config.yaml
n_layer: 12
n_kv_head: 2
d_mlp: 704
vocab_size: 8192
norm_place: "pre"
bias: "none"
parallel_block: false
init: "uniform"
init_std_qkv: 0.0245
init_std_o: 0.0245
decay_shape: "linear"
seq_len: 256
Each number is 128 + 24 x the weight over its row's rms, rounded and kept within 0 to 255. Layers, rows and columns count from 0. Numbers have three digits each. The size before them is the row's rms in percent of the matrix's.

# up: layer 8 MLP up, 704x256, rms 0.0674, rows 697-703, columns 128-255
# down: layer 8 MLP down (transposed), 704x256, rms 0.0655, rows 697-703, columns 128-255
# gate: layer 8 MLP gate, 704x256, rms 0.071, rows 698-703, columns 128-255
up697 101:117094113142130128170172149128212155115126120135082121105100182121124166138156098111123144153123121104129131107145152108176144165165120143121096135096145122094115120141144107115097162114157104095139136126103128100125112109159142146181115099134104119117109090124143133104145129109101120135166128145092150147083129146111089171112105149099143090136121125160106137131147172154119121143137
down697 101:126109123119120148117096115129126102121081186160152121117167118148113168154134144113148134122136132134125120124099125068155120168126068159097133155164153116143117140138169125179135120142110145179148129158160129105171134098140082105140117136124110119106097121150121158123063190155123125150098116098098106152097086156104121154099129111105101103119167102154123130128146152149156121125113
gate698 119:119120143091158126102170142155128175138110121116124135149138152125160120127092159121135110133133132063153149119134128164138130168117116142116100155140104114113141116126127169152139130160116121106157130102150096102101148171144128140155150130092092120088117122136117167132099109160085121147121098121095137153125139158144153122121118111116152144103075095132125107159117119124111138178136
up698 108:126140109163123126168113143128130131111127130104159115133124137131098099122130154134130135165123140132124123112128122082136107110123110127116152123100138131129099126103153165128117122149081120124128113114166147158092136173041142123142109109103137153089146123095136153119156109112128110110150117172176146139153103130111081091161107152114110110112161159095108113116152159082126175128123
down698 105:128109139118159142146140108121105123107145124152193132171159135147102122060090178162072118117133140127144106117144114116206113123125108121105155132124143118131146133177127134118147110122132090142161044123121112118084121139158158138181128133141184118130112165150129144115124177130105144117149114147114146120110133156148121092097139137145138145110140128144134158112081092132093137152093
gate699 097:152132082114185118105127147090100154132132144156187114136078103130134112069140139135137097141146127143112161163135140134121133134115099145134116141091086124120175157108144127074126121116134135090104144118121133132127163168149144165140137139129126147132153089117158129097108113137112090080165121084137155136115121117097154147122124107114107103140155108175159134137109161161087171136058
up699 096:120133092097103159130129112122109107145089124129114116152139145138105140195101132115123158119127143123150112114128077093130121121135144103114161103106173129143086118127108143129160129106122136194101133125168126115132133089117112106159121116151125128106135172110139110099118134139112118154135100088105146117136191106144095108116113113129131091106127123117191136138137161101115101075145
down699 098:118123133139131115129112109140137151124114170131155139131136130145093163166132124135137103142110115104121124131104146167122115127101146126169115155167138169113111145168080075080132131119123168136061159067130116132108180122128140122096138128145134114096142143123152158118138148144150149139082131119093122138121139136152128162142099162146182133079091105127137111119095122098138144130123
gate700 107:173106106098129141136144137181113148152116161113137142124114180140145159139159083101136101199094123096069100123107149134147138132110080119153113149130156133119159113145116157124148111067140120099125150118085115110158078076128127134113129106117146118106134152121153150154146125135131139126142145174126085122142150114143128117141149126057137134125133130095123119133122155106139084135131
up700 097:134115150143107165123131119124091092158133165155145071134119167144121106178112144110145152121121125160116068132123116148109130170128112197147136122141118176113118077099113130097141122122112105140146138112110117115107113100116173147128102174097104101109134113094141132145151123120123106129138187142106132149148109115110089084142106105162137139139132061113149117145140115086140131160143
down700 095:170134128133156142137138126154139099163129135144174106143142138131150103136103108092109101141118128097128111142083101160085161141142116136160105137139107124127097109085153112113130132148101121135126102123115144095139087131123110112110147155115118137157124148138088110131122179113078112152103170144114069091128126149140117109106091122079139143125107099116128095129159139107172163148143
gate701 101:181122078121138132146112126141090095155116147112103115126134103137085133124120107141117130161135077155150139154103156161115144109107127099155150162114162109122169131145110184096139138172104108147145151134127129137119108106111119121132144125144094127083113107132119154130088117119070137122103125141105134099138183107157155070131130093135135114105081151092124114144095121128143113140103
up701 098:106175150163128163158081141179137129152114156124100127181137126134099096164118139073122163180162101149129147139118174098134142078133129121118145109146096161104146115119094143112110126117155105109061090168134123141112114126134143136157121115107140120129101114123149130112136131087133132150155127123110149140149133144097156145131125109155138136117110154102099150116114127124158126113132
down701 093:130124157122123105104155140142118130127113160116107111119119118109148152114118161153126115094150185095112102117143106107202145174102156158132149123115075108111097125158117143130123113101148151138154063084141115119101177145088111104129104146171147161141150147124135095163182176125158090116159164162129151130124113132114106157150121178117117136139123103188092140141164132119096127136146
gate702 105:091095146121090133114147174122149130150126137109110105128127133118128136092129136119138095124083102107146144119128111147151104096124103132098066146098101142117081070119100139141218156145120090110127145064088132169092126143153056134157103123128121145136154109134146154139123150159132128098106141157109161079153149120140098100142128174128140095164135126153118121123133152141075155130140
up702 102:113133170129157117130101137162110122078094109139158132115150155092085119104112116120128143143127050126100142135126098161084132082102118109133114171111185092117161146132075132096079107146098115144131125086161150162096115174138122173114128117129119157134192157135115167137121121153149092101138107139117086107155145092137135091092115135105144128120121167171148113100115149120094118157125
down702 103:123131110138155150100079130149105107171093116141156111142120194149138119119126092196114119163126108135097166131137115119128106110121133088113136159142152116158097150118109079167150163140085130105101127120109171101124124118148128183139157131126143146101107139119125166098109120126108113138131122119111134092151141132156148119164113147119126113133116119151124115094093136100100164128108
gate703 102:170101090059155143133127117107155116109106102131093119110137144110118114122134091126102117139083145098135084130130111177150119095136102154147098140145076099134163099136108153129138135108125065132107128131103123158106126183146116101097135108107126097093110144150149154150130125124108150147112137112124135123155113099121120083149160135113130131144127115109147115088091121084123109125138
up703 103:095140134130116143119141142138097141138146175107107106144158130094105148105148117128058111119153154126122115122140137099173135095141123131167151132105128126139144131073091121169101096142135143123127119154165137151106104095110151118140158136147156133150134111126156134119171122161139175118125127124139093131133125140139115093166141138100143113143129084165154089137104121080144138131177
down703 104:098140132127077102136141145066139126138154186127124146117143124142165105109123173143117138107153115135105136116092071164109120176115151101176085176144156158116140102157107110125168140119129119133156092127139131123125139110097099118105144099139109096101129080078134127102087132140108130133145175121138133152147117115161135130126143148122148122116154140178153088108132097095102182057109